Each number is 128 + 24 x the weight over its row's rms, rounded and kept within 0 to 255. Layers, rows and columns count from 0. Numbers have three digits each. The size before them is the row's rms in percent of the matrix's.

# layer 4 attention output (transposed), 512x512, rms 0.0615, rows 475-502, columns 256-511
101:094124132131123136154155104142145143125102120104180152143143135138113129100136110139134132082143098146116116144091133117154116140120137124135103113137131121110135116090083117142136098115131122131129124121089115145135106142121120141121097146129152118119135113137127131137140141160140121126123165166125109135107129167102161134108158127150133098146168127164134152134145131133119127078126114161099152157130142065082115125184118113145101127124150106121135076108111139136114153103150133150144152118132138088108105124116141142148120114129111128104110096129176158136166149068132185165078123128139139135113126144128127109152097110181122119116144109164115172107145155102116138116152129182144080151152148154102098097095102092135093121114146122116131128130142141123153138137122093
094:151175137102157116154142146126111107087119090115153147116162121115141122140110142122135140115088136158082163109093122093170167150153133116124104100141130118112099151106126131124139157120164128110152098098128079125130127133148147148129137152123151132202122139093141108117111176117125139114168132135196138137130096148155131110063127098141176086135132131128148120128152150097089115130124132122129138154148165142068139136154196136106137132112144094092144150146119150150109143151118120102142143129141075165131118145124076082095095152143135113119112119123153094124132152107116094103072111116112106136110128145136127149144150150166125091148122152118140033125114157100137107156132154118096118099121104115152149123158114074115173133100135141167153164120110122126131148126142110
095:161170129141142167109108108117114130141120156149109143111174136121152160139098139183108154140131177138113092152118148156136141122156173117134103156132112106183125139113128192118148137170094077130119163120144134134132141114098138118137123094122134129123123109136110167112153137112126129113130105151115116138145138115146102114131080103141143149144086118129174118131128153161109122148104169123067128139106184151123098156137130073093100129151096129088139132113132099112151101084119148142158090163111098134103160126126124118131092106115152135144115142131116117127141112155126111182127153110147134152156127127177134113139142102118173110156163142108192189157118134140165133168151113146141128099177115170108142124122129109160105120158113168115156128098117194135124122141127083
106:096099182111124115137135146144157144131115156125133119123109133124094138124100100103154138137114129121159134168136153110094158113106148126106156141122110133164121133139114159126152158125133130139119118156098101125109164124143077119165140117131099130165121117118133153139137120136137087139139138093100123174128124129124145100126131130128157123145083130156106129135131117124120120129120132154098067134121106138124156193130122129120125162141116144085075068089120112144133110144170119115151080120114149135096156129132176102128132117162145124102141138118128122162153084112208137157129124145175113124076112154148132148130096147116154103103148085117131140190125120137114106135130134114181108149148139123147116137138128118120026130107131109133147137150109096117090078073139131
088:190133129111158116146133127094082071120133148152095119133130146156135171106138147135122107143101144144173129161133144128169157139112121142121143107150185154129112112133118131152096118139166113122119094137127126154141127138167141122083117140110148132154123124158087143144139136127085127117140131118166175162128117133158131160128157144129153133103113061105143113126160144135120156138107095159092131128144198120105132134116157155097142087144135123122129130158059131132127150120125096111129081100137103162112081146178118113109155127137157181114148145114174097127124123167126099142142113107173092128174134123124136142122152157162080136124139130111126087124129088138145163146154103109139093091106140149097100157162129106123127172105148105166099150140110144136086127147132123
104:128109044125166168167111114108133105137126170102098116167135145180121152131140125175154126149135109151108101147106138156104145150194142142115119121096133110097116103150138190161142128141130121133094122145113109140165135132085105153107142133108179122091139132098158163119137099105132155121105091150138144138119074129172151117179135152102148139158119080106119097134121122116117127138128144105146124139108182121120183120115118136083129126150111137136099132127123119164152118114133177136135096116106100131161139125112139145165155135142154155106099151127085082124066108118104068115143108077116136080151129164101094136130125116092102112138137136160134140167121115138148151163126113149154142119148121149116132129138131163128098128150139147142164115122118130102108197128136130
096:193142145125110106148145127155111173099110163107127097130113139105136101127121115103079166126101118146132119122132100106102157155160134138159109108132104109183140142178131121127140165170141131167141111139146129053120142094095126142160089104155149136176122141117137119106104069122108116104157119099116169158085091171172120118136168148102094125155128124135152169123136118106139122102139143116167084131096139113133162191103120119091125167118129131118096127107179135076098112139153140112146157153131140145147139105133148099153148184125158104129128115102132144146113159079133112124125091132164141120101108102114097114127122144159131084126126138146101119126155117160123164092114127132155117138124157101108145149138111163131132122137124137128137128114086109160097117111166125
091:029136125105145132149105097124157113142164115134104137142138121159126122123116140107129125128112141114122112152149121158137109129167138150120123140099170128097142121078156148113126142141087123102121146140160167136080117144132122093106142110093077127109138148124137150149122138091123128158132101128116152136136141105132140101144090086115148137110116121105090119139099135118119094132114138120118138140127166137153126089154143147108113098150152104116159136120138124109152138100165156167110086154154170139107116140148101120117107152077118152152115128143088105105134082147065068077127145061143124114168144137159143111139113101125131143156178125136109167132139133108129095151138106146106126165134151166159153142151127112159114108144108109121164113129124126092148129117092094
094:163129142176100105144135110082141142115134129108165134119086152123146112148149116085117145127156135089099113126158123104104147113136121123193168126136099129191171132114109127112141154143173139112141112171128128121095150121125139125145116086182135122115099157165168133140109132122150094136187130098115179122111126159108144173092150111133121165143099085119104138124141133105156108073139154083153123098138164136116131150093114134113107108111133160131072089108120178098137127175192092131135113130137171140133136151099139137144142151127129057126118104126115095085151132131126157127131130123149129127141132107144132127129106149124127131107137115148109113074167157125120131109140144131147160165115154135096130113148140116107119106146108126100123116115122089132100088136135154
094:083180129159072127094157141148107083154113145137130109164142100147124111115119118167151120131137159103131131140116101111139147115141135138144101122156129101105105130145120133134133114164131116151162108137101132111119121158127142141095131129118158143155119170104138106113138123114118137075095129160136105186130144119152115146125138189126157152094104120102128118141132167146092129132135121178095125122111111080121085128176142101144135126088148140092115134149158175182134164146110130112164126130115107110137101126187126107077143142118172122108136149123152119163149114140150142184135130111110138155098123171132165146123128141148132145155120146145155133106110128146141145142109122101097088074142141122109148116103164130122095111098138175173091141134148180152127072069159174
094:085118120105125142129135158132138133118129122123167136068164132109118164142114121092136132104140093172118164141144190147110126131119129113108144117119088122142147135128139124130157146099128140099127157131119088128162189121151123130139151128138115147122074126094143127134085157100141128134125158124165133089129106130114127144122129099136130112144128122128139134099147077122146127132143156101154119132139089155132178145103136123113126139140108103143114118113095149101133111164121125137113145114117110124105157155094137124158116117127106146132126143156126186112102149140138072094141126207172132148108162092109116187158118159138124104113098108108119080160134138112083133151146143127163199141137073096144135138120132156087171144098125107091140116139128079122134163161134112
095:120126121131123066133128113136137130104085100121164121153107128183090139082094145089145154091087096159131123116131079092125140110138122133097134099118190130076103153130138103157098153119130160163141138094103142137139102133101116124125105127132152105144172136151134149108127101128116107166112103109087084199134106142140117129125164172138175120143166130130151153138148152130116115121101082155168156095103161093111140089162155136126131093138134092157102095131139153131085141117129165105159179080131128141164141131147161110148152161097143115102124104106145172148106109064111165078109107085123138114123141131100155165122137136131100117149110118118070097156148125076137122158107151159118077138116124111134134142129123109105107123092136139148121128129127139136150139117116115
093:176163142155133146118115081117142142147111134123124115146116116139169106090134125111125131145132174112103096187157127100163143137118117150163145189112115110171140124106097133131122122120144107122121129154125097144078144132151111109116126100127128099129101140100116123127141143112119119131126141145137164140134183137119136126133092128133095141116106100158114160096134155137121106085120151129134137148126162114139126124135101136081131129101171168109123117103142170118147123121180128181145125139115159113094152150146150089126127144134109132126141123115109089092200120172131162127109169103153108185164108136161167097151136120107134156121168134135098180080116106109142112146156107153154143141131135144107115125093144072160071141131115144128157123118126154150152083135135136
100:038150186179113110135129089135107109143089130105149141124132115129117114134134129091167121140140149126103109116119105102170093114082175149129125173159096133171138120112086107140128120114080098185182144137101108104103068169117135106125097107135154142127148115142100121136155146137155100132132159133129124168130161128049116129135112162150154155114143132128083150147144174119143113159112098141098128132100132098176101139190126162158127133149127176138147089081140143146106109115098115143175132160122131110117115120140109122116150116123127114112115149095148071116130092104141204160111123075113134148134112100154147120126136100092158146111111122130094178122150168129124140146122127127119152117127180114128135131112151133108085114085116126139111119096150132110148096101112159
091:219160112136146139147137130180112138133079098129150122164161109125118106144155156120136122126105175124130118132071143122114110146097137121136107142129143138132127131134166138115167138153102112091149151130137136061161130131155144120131120144104110137129133139081129105111131123131127166075110118095083097130102114104161125117140134150103194135081144186145127143149126128123091137128118118164115121132132064147139118160130133142148137144158131177167123110120166103175118164108076145098147108143150108094131109123175173136108151101127126155126138119135161099155155140150146124119154139100125130142124063135121139076088123135146154124137102122115140161140108099159139159134128118154104165090161160106132106167137139175098079133163099140126130161143179113178120106140151117
089:211103125147114120119137148120119135117120138087183120120126139153127136112098122140119121093180058122121158131133140126095108150122147127143135106091107121101140131105108071127098129125139154146127098128123101180156090100120111160123101116143126120141146140094143131128091113161109161169158160130155152088125090144081136112107183117136117130140182122141162168111156114142116128108125117117189130159145110096114159115122121126127114137094127117132123091114107165094113132133145100143119167149132133117137118135070142094165161146168128100111092102116144155118134143102118180081114125155111128082114129114125090118141150133129088096117113138129091091112164157075072118110125150121127129135114125127102083115113121147116178141118156121114120108129100106120143128127137134
103:117131144105090128112138136122099129121147147148118114141097113125101132129074110151090137155097107169152158123145128114146115138117159155105100166145115105097092131132060100140150139098123119156121125117109113106111140149085124119172136153087158132204180082130141133147122126150135096139103118148131113152183141132123118119121118131133124069177116155120142115127141143151097159132090136143098100170150136115111110143132120108104135132117128068133178154120114086101114107090134142113130148135090124111120164117129064100167076129116139146127135108103135119131133099107124101139108120152179156120120160130159113103127131149129144095108118144145128139171133133089113139140131065125125043151161143109161114099078076092170102122112155155147146112149135161102153121089126129
097:175123172116088116134150139111116139115130140121132126085108145078118121139117112086106143127168084178130173113145152136120119115104119148144160118151077109180145117150172101116139142130150134137164079138136078101136155084153151109138130120157095121160073114137151115146090152136112120137132159122143187144136115133112135143099140131117108131151132153104119115117154119116144113143138134102174090127123095164156174172088123142145135139137107140142123132109095134100129103160135092107120161136106109147141152139107138122128118144145118123143153134142119122108080149145145109086144093208161119134133146085115116144154115153134115101094098148130104060138117137139082158133129147101122168115123128087152140156135111112117181127095140114126134112138109082115133121110127124
095:023080094100081090139096104158128127112157122122126100172104142128096130143113105099168127103089125121126163151175110119141148145139102146140115120140165104090107156142116111114095140155183140121119117162112115131117157127106115127110143141115135102155130147119130144116096122096095139158155132130106158142103087153146133115150139145144122101121087131103076088122107090104112131113171133124127109111158114089103134134141146136134149130109179110088099147140155155106130114141112181120124167104119144125165153160169105151102124197103135131129159096113126144102126148133155094094113123152139140099123125128135163124091115192147125118134146131126142143154108130137147125097128115114115110128107163136155130104137095137128137109115137139138145145132095126117123142133170126
099:185140176151147143131130110129096128163132153154106136117168121122142142112142152132133137147137148136123147148112162150104109136129128094111147134168118095142156097154154078170163114121091117104196144149136090076108112115186139128146127110120112125157118098121093116124135174169132134127064089103125171165130143110113128099113099143097114121117110167144112125121149128154126099138128128141132138134140102122128105139170100140128156138078112151122137103115166131161133076127125077081179145148126139111086140088109163089105088131100139136117124151107095131160116111119168118212138159161140097112094117119152168110182156085136096120077150107090128151135118139109142137083181130129133179170135135128136122097124123159114110084139119110131120111127106118142139104110148110
093:182117103095183133116123144147174119107115087121132167122126145140090128141139116145093142118099102142144131125111146116112129163168150127091119123098137156081135129101149152144119116119126150114151158085104148135139122127103140128130154138171135143129159085118141138142132152146164071168153121119091107138129105137157150097089115118088158116137134164149128129135111120112121118107125158129122112154123167149084106104120150111132109139130147085108132140128127062148097162111110169099109131126129116158138116102067095081121112080116151096118137104128126133144127142098107095123090104085090152137066139123129122124115094135167160111125134095170114140173159183094110129134125151150127088152136134126173146116134113093153150127152144103122120153103103108112104186120138097
091:059127134117123117140100143152131184122114129168107118139129106132142120143130115108103123133081155149138120128102148090111131126132145076106095159148132086158123171118117164104162113173085111117154157133119180109115135144117110100153148094140143146100135160153117146119151103126152101149125082122072113159099154128148090153121096117119144170145125148129113143133111150131113140141107135136098112111123147167149140139094139137140119130174129143120096033158171104143171098127155164142146089114128137140121118117147146170100144100080133156145142120162124127127171111120151064218149159097088127174130148129122147117145123134124150145138179112135130137136124126117130107127155117160117128109169125131100128131117170095134095121162095116089129137115149125169123157132120128
097:211146091112117153122141105109134126118121131130106087136121121138160110116134114110127134164140173119139127132147148157131142154144152136145160114127104141161129103152141143131122104150161122116112138146128078172126182153147137138116113109117146161123087155093153123127114131123114166076167133156132135113135099159165129158165143132161106149103120081113118144120155109136140134088156131119132140135132145082113161137091122120120099109110138164099080136146104198084131146126120148160088134155127140129093122130142087139125146115143140115154155139134140106124126164164125112143136122127155145146147098149158135124127101156117126123120162147157153147135103122165147153143136117096126182108144099175069140089143150143117116156093141122125140130104121166121107145109166144
109:154117073131138099111106114118174153097136086089131148105117134125111161167137124099134124115145085144146138144144166126124092144155108125096128084120117131092147150119161141141152109126130156119084163125110097138185163160140116127142141141118134143057104147121161150123114130084186091140140182178156104106119126135149132118106115117135093143155146130115160130128114091109103158093165148112097115127133120135127126145117140109102108173145113109150077073153104144111138111153133178136129124115111121141150170132097155177169170092127128210098129146133102158124078102132116099122133121162131149137139146134090116166146097165097134123128122122151151156120127123160113143149120148119163141122149102169133116105132096139140112135142119111118140119139131089105145147143126116
083:059120089149161169151138107143089163113083122136169148125120122122152106110160131114096132118165140131087129091118088112112106098131138136152089098122146143108130161086118117105149106121153103122138142100120136133133072130117148093124119158160152127071142100072125118152137137113121138121114124159144061139123136137082155128128110130117127097109136127145142130151127143123169157138123102120139148122089172108091123120132111135143081121093145164167127129135129117126116162124148126168147128104108141103114121108172138155177103036119099138130118122134176137165102147140082119168101134090123121132152101140114138118148120083118144145145147108129121167128148096131155189141124117135161105126144151135144128156109122116130081127116126126129161109115133144132110122103121112
093:103140133132162130108139112137144143128091099133129140137102097124167143103161142109161140135139124105077115160119143156103099103150102098114065116143139151120145137129152151126109148105100122120147140128089105132129119128179093133150103134137126085077111137089136127096153130119117107101109171139152070099130182145102084097132133136164117149095122147166148134196110087147098121148115117145087152124104120139170088104182111151192141162127105151118146091144153119159142130148150155117160092091117132148113116126150180154134154116151107137099134133112145153117139154119159181212113159081144146137110101114100149110121100102108180143082150120112118160119118132147155124113080153103149118122128094095113119122137144134065123129116121111133139115130120105094086107138139125
098:147141149089157106142129070139123144125104134111107150129120161136161129118125130128131133110122097112122149181086153129175140143103103115107160100134160117086140128125152110134106101106121110104136101127132126109111092131193109111126124083162138112177124124137134128102099093126102122176094168144151198152132147104110120118136135114122113161121152159139115130146134183126097070134160117150114122151098126121152151126156108154150130143114134097134139075125143183130157091113146128125140141123121148143115116131104196122089127135120087152112133088153104141092124118109121193110112150109101125136119111110121152093153155124136100133133161131107057131094114153094098115117129142170122119129105159122119103110145130071183097162141163133118127127153097114152125116141122104
096:091117141171167166171106112106144128129122192119150158145112148122165096111115124121163167152116140134115138181103105075143188130145134090130134115138149147180164160111072115105127162149152112096112150173107165067105118159139117106113130095145131112135125146119131137113119157105143105162127120102141186139141135144129116140158081100147127170132073117131126131129128161105106135075130166103121133120120135123145155123138151137124129139118147167111121120118142179133148092128170138166159141118104177150123130112096157119091126084113126084125127137139094095111123112117140124130074166098128111133102112142098142126182145140111119130133195107107086115105136134119154147137159143163162122153139107108123127128119160103087091117141142145128123137093106136129118139140145159
# layer 4 attention value, 512x512, rms 0.0665, rows 476-502, columns 256-511
092:126159110114133154133141126103099095098108114138124129175150117168142097199109140136119156075131114170079142114113123162101121125167104128129131106155126153131117125098139111125105113136153114081153126119119116149151129116123107146138132166108151109121141109086110096123102145142067113136096121178172140145131097132133117129121119128162150116103123091125091119123153110106116138114156140109158109168112140110121111144146136137141147199104137127133138154125134171145102132104145130122151108113140121146145133155133141140122113133150107123125122173148155097127131141116090124124102095149121113111123150153101128134115106159125135130116148133113115085146089123081105111136116134114061146120159111085143124133158173108129130140093102175134183116109094084111110140109125127
093:137145133161161160140132132112103090171121122124153155098182144135156112119145142156159117129141140155087112149141129126132140122146165113125127112139128095200123136116107128103174173165103136146112135119138119144132146132105152161156145128157140148129111101154133173110165152134112131111114107152112093146192120122134138130148073111138129148120061145125133102129103156182143153142116142149116154129140157143135130147123111104081135098119084122126094101107138116137147082087147136109144133137115069138131106118144076112121120101107117124119131103137112097114142119155133113171137134087142087144153083134183128127087113135116116116097124084133180158159128120126184144134136095096137164126121096101163172134114107115141124120145105156130137158085096188090141108133121111
104:144127176136136145105140159094141136126145140108157128120113138103143153097141116088132133112121139112190123136133136077136142108110157110140128143131130148163152124143117146130138132188161125137148122184118114092097132126115067124170131134135135174152140126151146144108119099175157117123140125099117100143147154147104123143145111164128154136180095151169131115125171102180127131136125120120121084096128129150114179159115128159150172146137090155105110101120133143142126131132146131117115125105120153137128163147138145108103130145132126119104151122130139134124146124113178143155124135138145142133109102139174109160122123088152103125111159134121143098171135149125163104149158129101149144136142162096166151153123117130090104132130043108108160155119154107089131079093117141
086:138161113125169123171168118127106108144135140161053086144140144130079172133123132167092110092120152151118212091120141159120165125147102161143138116133172099139095121137092141121136105173148090106136137143122186163136141166147150139070110177106139118120098100132137130148101135123104097120050121142144173163129109117156098118134136149155139156095094082084135099117135154103129140094137121119146112126152129126094122097108159133126114128081098106173135111164126127112122140077131094132117084108118134162103117135142110141091165087125101142141130124164135117158115133145135098123140124164139103122133125135110113121132078155177133134141139137140136147145103144100138161114130103097130148106103108157134100123121131133157115107170115117171087156151123130122099136115099158
101:133097105099146148128137103116129093135105167113124130159131110159132169128123118140154099156145129121123104126100134078105153172132164133079117129127143139158136129162101164145129133132135116135088147158123092104127121144088095138151112111101145154126112150099158158153111094099108168142115121132132146124123077073155162103146097130122141157148130119119150096119129148113113134119103127164158106129117147129114170113143149142090109110143101115133112129128155138182113121103160130098129066130066123125143132122122144084164185117102128134073112138117122155139084112128096081157142107121085124121138118143148144129110137123159114157149109137137164121135099140147144140143109111140124137119075131127152134114163129138144128119133160181127116125075082131119129151121143153
095:138122120151091131109079105153130180123133158130155086122117123139149100127142133085110148118109120122157104158112126108123141147153129116143124132176129142145115128157100112134136194159129158149133109134131147073114155103116093128185143110150150155152124183131127127113090104103111129098136137101124137157116133161158125145177106146129123161123104168131128137115159111107129122103158128126172082078110138127167128144113118158091127155092125163160099107119194127116091130138150137125181132125134155105148127116153156072115132168079153130127138106090160149130160161093168146134149085122119155114087139096088119125117133164169138070112110098141154111127143103174159149113133147160142132148120136089161115161126113142107155129129146110139123144123108116120107114128138140
092:130144110094170108140110092125150103153144129088100157142157077130087152098119111121125079149103136144120128140155112129117135119148111156110139118082151173130134146118124123162208113121116098120125143116136121123079123124104130130091134141075090101142135117141167152120158145107124137194085117138155115149155135117159142117122116114118108121158093105105104087096130125080109096141131143127123166151153107148134113106114124152127141117131163115134134140105137145144143119107175139133127106154119115100152153127147114110125104125149138147151151091116116125093098137119090120133147147070190123124160155142185145117103095076130093168127167142133120144136117157085150142159113098175092118173106124112134152137169086140127093103143121121161165129076100140056165112125082082
091:133096140115090095108107111085168144145142127105164180112106115104118138120132123113109117144125138043159110136123134114153122145128113146177123110130127117159112142125100095097138147115159126097129099141104136087099110145128129127162107110203136185163100158145136132122101139134154097110140150114120096138128118122164119157172130118125105145138104109102100136115167119140165088069141163076100137117135131164140131153096116126085143104125087122143116111129096181098110128166143083180131132119111145153072172144125166108115139153109135114125150146125148149098145137137126162121120130139092160153146155104127141111124112138178126145113142126144131092089151132111142111095105147133116105151124151125132147151117152115124119126116128129149107120101133115130161102136154117
091:110157116164084111124173142143085084140135106130126095122120148128117109119128135144121182109147141116089133148103112117153136143132141165155117103165179100134145130111139143137116139161120136151150115159116111121138110137176095190109124142140126094139123137089095124151133118118128148072112111155105101179137132148131108153132126175109128161147147170107131114138089154157104147155126107133145074076131115094102122123152123110157150124075124117118099117114141153133134160109103136085172114131119131108140094175145147098081179158133133130100117102101120105100133085125173137130117137120114103165108077161137108155159127144143126097152124148109143124151080126156121127133123077108121109067140110105136131121136145164142100118136163151134095142132098127161125146073161167
095:127112137082125145095119148098168140094138097153155156123152125116091155142130115110116161101099114163116132153125164146152105115134096080122116149125089121129167133138143120131112115112120128065138150116107123127148152119136153099159136121145142170102108126116132130090089128151122144117142129126162130053098080115094136121117118134102179142129117122136144126117142107141140129117128200103140096134123131193133178122103126108116144139153100132149138140148100147136177131150129167114108133123139096132082146136096153155182078121151119135143147151165153177137105146148119116108138100200156130112125156098119122156116128115123091072104118112126133079131129126094108129156144128092132143146178124102123137138131144126113140126098120151108154099112182107113112157159131117
093:119137144138095099110085122150122151122100152108181114111095112112111160151086130098105146108106082124095141118085110125134110132142141145105136120106149138110121119126132108137077113122124128116156152122136110145123123145095072092110124124121160124139139157140110148140092106095138095151115109144088097143147116145091122118128161170146181098111146127103131158101112157107083088132121058141126121095145134064104146099147152144140107116115152129140101087132147140129065143134147142146147100084124167125172140103198106124137125135112161119105114151110137144126099084071129122128118093080140151130110128149125126146108123119124159161137087117118103112134105135099118118112099185165101071130148130113140132088159121093120063131075095150132149107125137139149132126141112120
092:133171153118120142066143103130118091143146150115145148131146117082122128080164131118155125156135155113154105161187118105148181155129134110140122152143111111153108121112120109132141159111088091104085099161129103123079093136087104115151108162116143143123096112197141130119146162131131137150138145124131129138124165109162137161144082139135115186156100109145113128140161125125147127113123130122151141143145150151093111137143094138095151122136096125149142107135122157124156100117173125139135147145116121127087153130125127114119187145146124124099099116117118128089173141167126162145122153126124069146145082156176127113143138083158122145116165127153099151082144114132161128146165113119150146179084125115133151113138104092135072126157117127143166093092092142117152127101150125
102:107137177175119112098106104124090109142103142107179147059130139102126123120132102106133116143141116080115109118110141131145102118075147135138109173162081113153132138116109118105128131114117120170155130127145112114137107155137148109154105117146135127141177127138087146132181127111155117114138130124149108151138154117082108149142139135130133162156162121162164165097111158083133101121139084152113113115139080126144072130145156138150148126135158156133141125088119144154108125163103131156165140164126136148147132123142137170132147105134124144093130124116123087117103122135138134132102137116106111160097104157142129125143155090129141136145102150120056124128176137139123135161123104119117094115154149166102162117128081114116089130111122101102088128171145132133132096072149132
093:135118121124126128139120151160115144098105104160134088116116106119100064142118143119123113132144157113087092121121138127124139147108139127134104120147142141141105113137140160135130171130090136138115136168121108079159129142154119156126154132122112115157128153070163153163152135136092160146139116078117149132134134097118108147113156158147163159119164153125142139150116102137160133138116127154131137106133118137186115155135117126105143141150137158162142132070152093144113160069094152123157106129162083134117129081163161162150162110131080126149121150105108084135133141114136120118152136150134142134090113113126121121071145117150169104133102144119131129124125097158132180141097115173158137134184132105159105149109155160091127114128106112128138155175136112179105128120141121
088:123090134123128125078122145148159123106126123112205142141142103172121145136127121159125165118130084094110118135148134161158100123116131125159105116106104122070128134134122096133084102090139155121135121085129109167127105077168109135119123102105148137160139169123115108129111136141091177124097167129134121120106135124131148141112170156120136161118158117154154185096172112106105125105125115128174111147144110130137140116124123140147146142081150142138111096140103171152109124151170086145122132127136163138158143125095163098145121140151140125117114112160127143132084124130109175130129131133105147095120153139119107116139129109134094124115106121136074091122097192054144110129130167091096106117126142112111090132148125097139150154118148134130127080140164140153141111155136104
101:132174113127076161129110117128096144118109114140112119124154114134144137135090126145105163069120119180153114130117079133136113118117149101087126173140114087131134113092092109127146159108136098154140112119124143124124163159123136140184148118116128152169187100142121154122142121167140079134119136148106129086146109186134132162116121132118151095142097121138160106101112123134095154133083095149124142162161128110092152137132135121144120136142122111183121121123128095115109118152105150091126171152105118107165112191122096111119097139154139154122159090135123107130142130121117116125119121125186179118132129170167119134166127140110101070124140141142086160146118124117114097173130070101100112129112153136148100119131086108137131119155140134123127114149156175103145147120104131
095:138132191087074109101135151087135137058086146121111153120091122116154158108107118119098183084120115158176136125106115130129112119094092125157156143140114113125148132162145082092107105146143148128190105128106117089141132098168145087133127095184125157146069161143158105121084159142135123065152140126146179123100113136132141125083126140115110157116121128112141135128160108105135133101115169124115090126076075197128143124127149160113125177147131128148140106122136133108145119155106127119100151160139132152102179158136132115118106144124119131135174131155144139132117168159131106124135124189119124130116167076091141128157125133139096114115167124128127086151132109138103144145126160098104142094116140115127124142117127123126146145126133119171114111122145107118124134123118109
093:127106105139073129133126111150114142124191167092132110179102114149106128136111138121147144109100126139173132132165115127121121145154120119138126130117151139113122151146126123141091142145167144110170111165098092113080139093140110160117117132104148108145120180100083152089081082112106149193182136141108126126099128149148110090159160101141154140146131121141122054118115130113117101128137150114106123114161128129074136133125110104116111144166136092129125132104159159162120117130139140112101136153116135137126181139123114160122122179108155125132153129101145144153154137111132129112129116148163151139103153126107152139096119157163105117148149163114147130116084147151102094077113140144129113159115172134134155114144114121120131097095147100167185118143112148109083122104179139
099:116137167122147150145118112123117154136131159132127117109169153122168133137124126143133122143164113127130112149128158130141086118096152087078143139125118090132128089169164095142105083118100122158169120181145100112102113125132160078117144140170114110168138074142110131129160144139139175130098111112154175139149099128097085117104157147106151162117089157175128137150099130172156116126121128135078142126138138097152126130124121163109165124104124155087167094117136157154151108092155147127154116139152146109131117130121163151134132159127112138144116129121094134142101124112169113129147136141184079126130125132148118131141137094147110130126156122114149121126176106113108166130167124131094142153146148178106102110096120134101160109122121110101119120150144103154156129116161126
090:135114100119144117120082106124133151081120132130129145143124127169117133108124132116095129113131103159095144113090104112118119155093153126076144096095144150114153144106139168126120118128150164113159171089107168142161120084108137120154122144152127134115176124130131103150127103151136073164148131124099119128164110133109122099167133149157139084140144113154129127120145120119123135142142148143100113163123178136089109143124110127113108110101108131127112163125152110157093155095105157104124086108136108117158099142114126101151085092168115108123177133109143099111130148088107113132140101096109182111117141108131125129132093173111114125119127075158148130141129110089135107137102139127093134109105163104162097126097135111106148100116165132099072116126106108139121154119080101
092:110115091145117139176120154128145209166113157148150155109143121135124123106117131104099103153128118140132145130115140108105115133168134118083074134170174155167117161121135140105156109218097105093141131115126147115132146158080070111177158118142127138124126119157125139121119098105145103157109088132098107159182131138159080129158119133103133127132124157113090134136131145171128126176152146131116112092113150147149151148064116117105119087183139114144084076132133091098153075133129123137158159130074094120114157094150138143140132109087130136156150115127114104121166103120114121161129126108101157176129139104121131111122148126122137102108153096101133124135130108119118120106151109109140138134137137085130112176129146114137103135099113103134138118119141113163130141124119129
097:141140113114119148074142112118120096158148129141106132138123149125085104128109131121148167147135171122132151169135121143120161117155145134133169120144110126153099113113128139136145127147145160112143131155124095141114146153192126141122130117127141148125059163132164172119121138135123174088173135175120116109082104121184135143150147117145125155109122106117143117164136134172125136111145183129138134115139180104121131098111115100117123087116083141121122127153126193120150119157119138143084143130124122138097118142140109151116174120083149143142153126139121138125132148143098130113147136126096133131158113124130160117133128150153142126119121149143180124111100132141166125153124095111168135138122126191142153123143122155127128120119144094152131137110105120093100152104172158
109:139123136137128111101097091115182155092127083114157141108093158128104169140141120059110104134125098145153132147134158080099109164127121120096126083111143126114144138108144154139152120119143144064104151113119120134147139169103113133126116111116146191083104155113116120152092149105190088157127185171126116082092126120107160100123107111109140163150125151123139137151138093137125150109145177139104113121104148163109134102114125114114106141145119088157104132181101149114130093118150153147126131148116125141099141133100177129163163096118100188081176114105149166134122107109090108138133130156134158143131139136108119133153109163148131143123126117146143108147116113139124110154119161100161160100136106137125115137139123163156126123130129103125126123092155090121140134157127137
080:128092143119166130146163098141121127125094094106106156125087097091133126113143116108123112158127122155094107106144107106129111094152104111118123099104133169118075154104140106155132144072116143158121095110150100119116118144154101113117115130163115109119135099073115144140153133128143154097062134118110085137120147146158153181116099133154096097149180134126118112138140107131082161118113083113168200127147137096124104122133109100121097144156138144152092137146132131146118160155126131151128158125132101123092110121175115128141140090174127124125126148150112135109098149115077146142118103101101122142111134119172114121116135072126165148111130107119114130102139093175163138124099070153128126133076098079138156158136108111108080145121135106099110115085146154103129117152103104
089:128130117188163107131150094143152180135126126101180116091120114084106141139186138102127097114139108119142104121142153158117135105142102118124081128160126122143129113105145164139126150123107162154166133163118101147125116130128082119131104139125153119070111153111109141114134159120161135098122132104154075136111179122142150114153145109106120133127129119179145160183128078129102119173106106160098157117129117135109136102131120121176164136094101133101123127128146101145141136160129184123152122089154144141107138132119157191113139103176101134097093159112108120115124130118158137158120158092164126150108102081093131137113079107136154135131129130097100127126139146131145115132114158094120157132136113129139110114077119142048149114097119102095148110141117129145118086103146121
094:111115123120140122111098075149155157112101140106132144109143146134130137118175113120132095086124108127117148130152144105137149152113115122112149127107167123128104117150164116160106133126080117102157125146094134134107102108123114081104105117156158148141120102141146114087108121168146135172106170127125160151132138108135141133112106139143119133146120163140115150112141149109116088159136125141134133125135122117135112097128121154140144094113182115090124076181114172141152096081110157146180160117101129136130155101146164111108121145151114154110152102114104076126132127108141138113128133113144112111096154162150132127150137098154080132117143125134071131124132116045124139116130202097140151108116138140116132095093134125105126161119124147112133097139101133179124095144092130
092:120117147139139138134104129142154152135148189118148175182112082121139120118120100098147115142135111127144141141143127113152149119169116098165141144109124162176131162138122116114134155147142107095125134152127165099130118141083126087135116138168112133119132110130123121105095118125128126132153125122128132145153092164144118115208084090120098141140095114122092095127136130119161121090142184106148124118141176094120161132090106109115168121122120178157164124125124197095130110118198118145146147128103110154124170100140192121110134159169187109111139147123115095094106095109154135148137135100133088100136116146134148153132147092145118103110158118108089133135155121142133130129178133121118104155104150113146130143136157139107107154129111118088129092084109102157092100135151146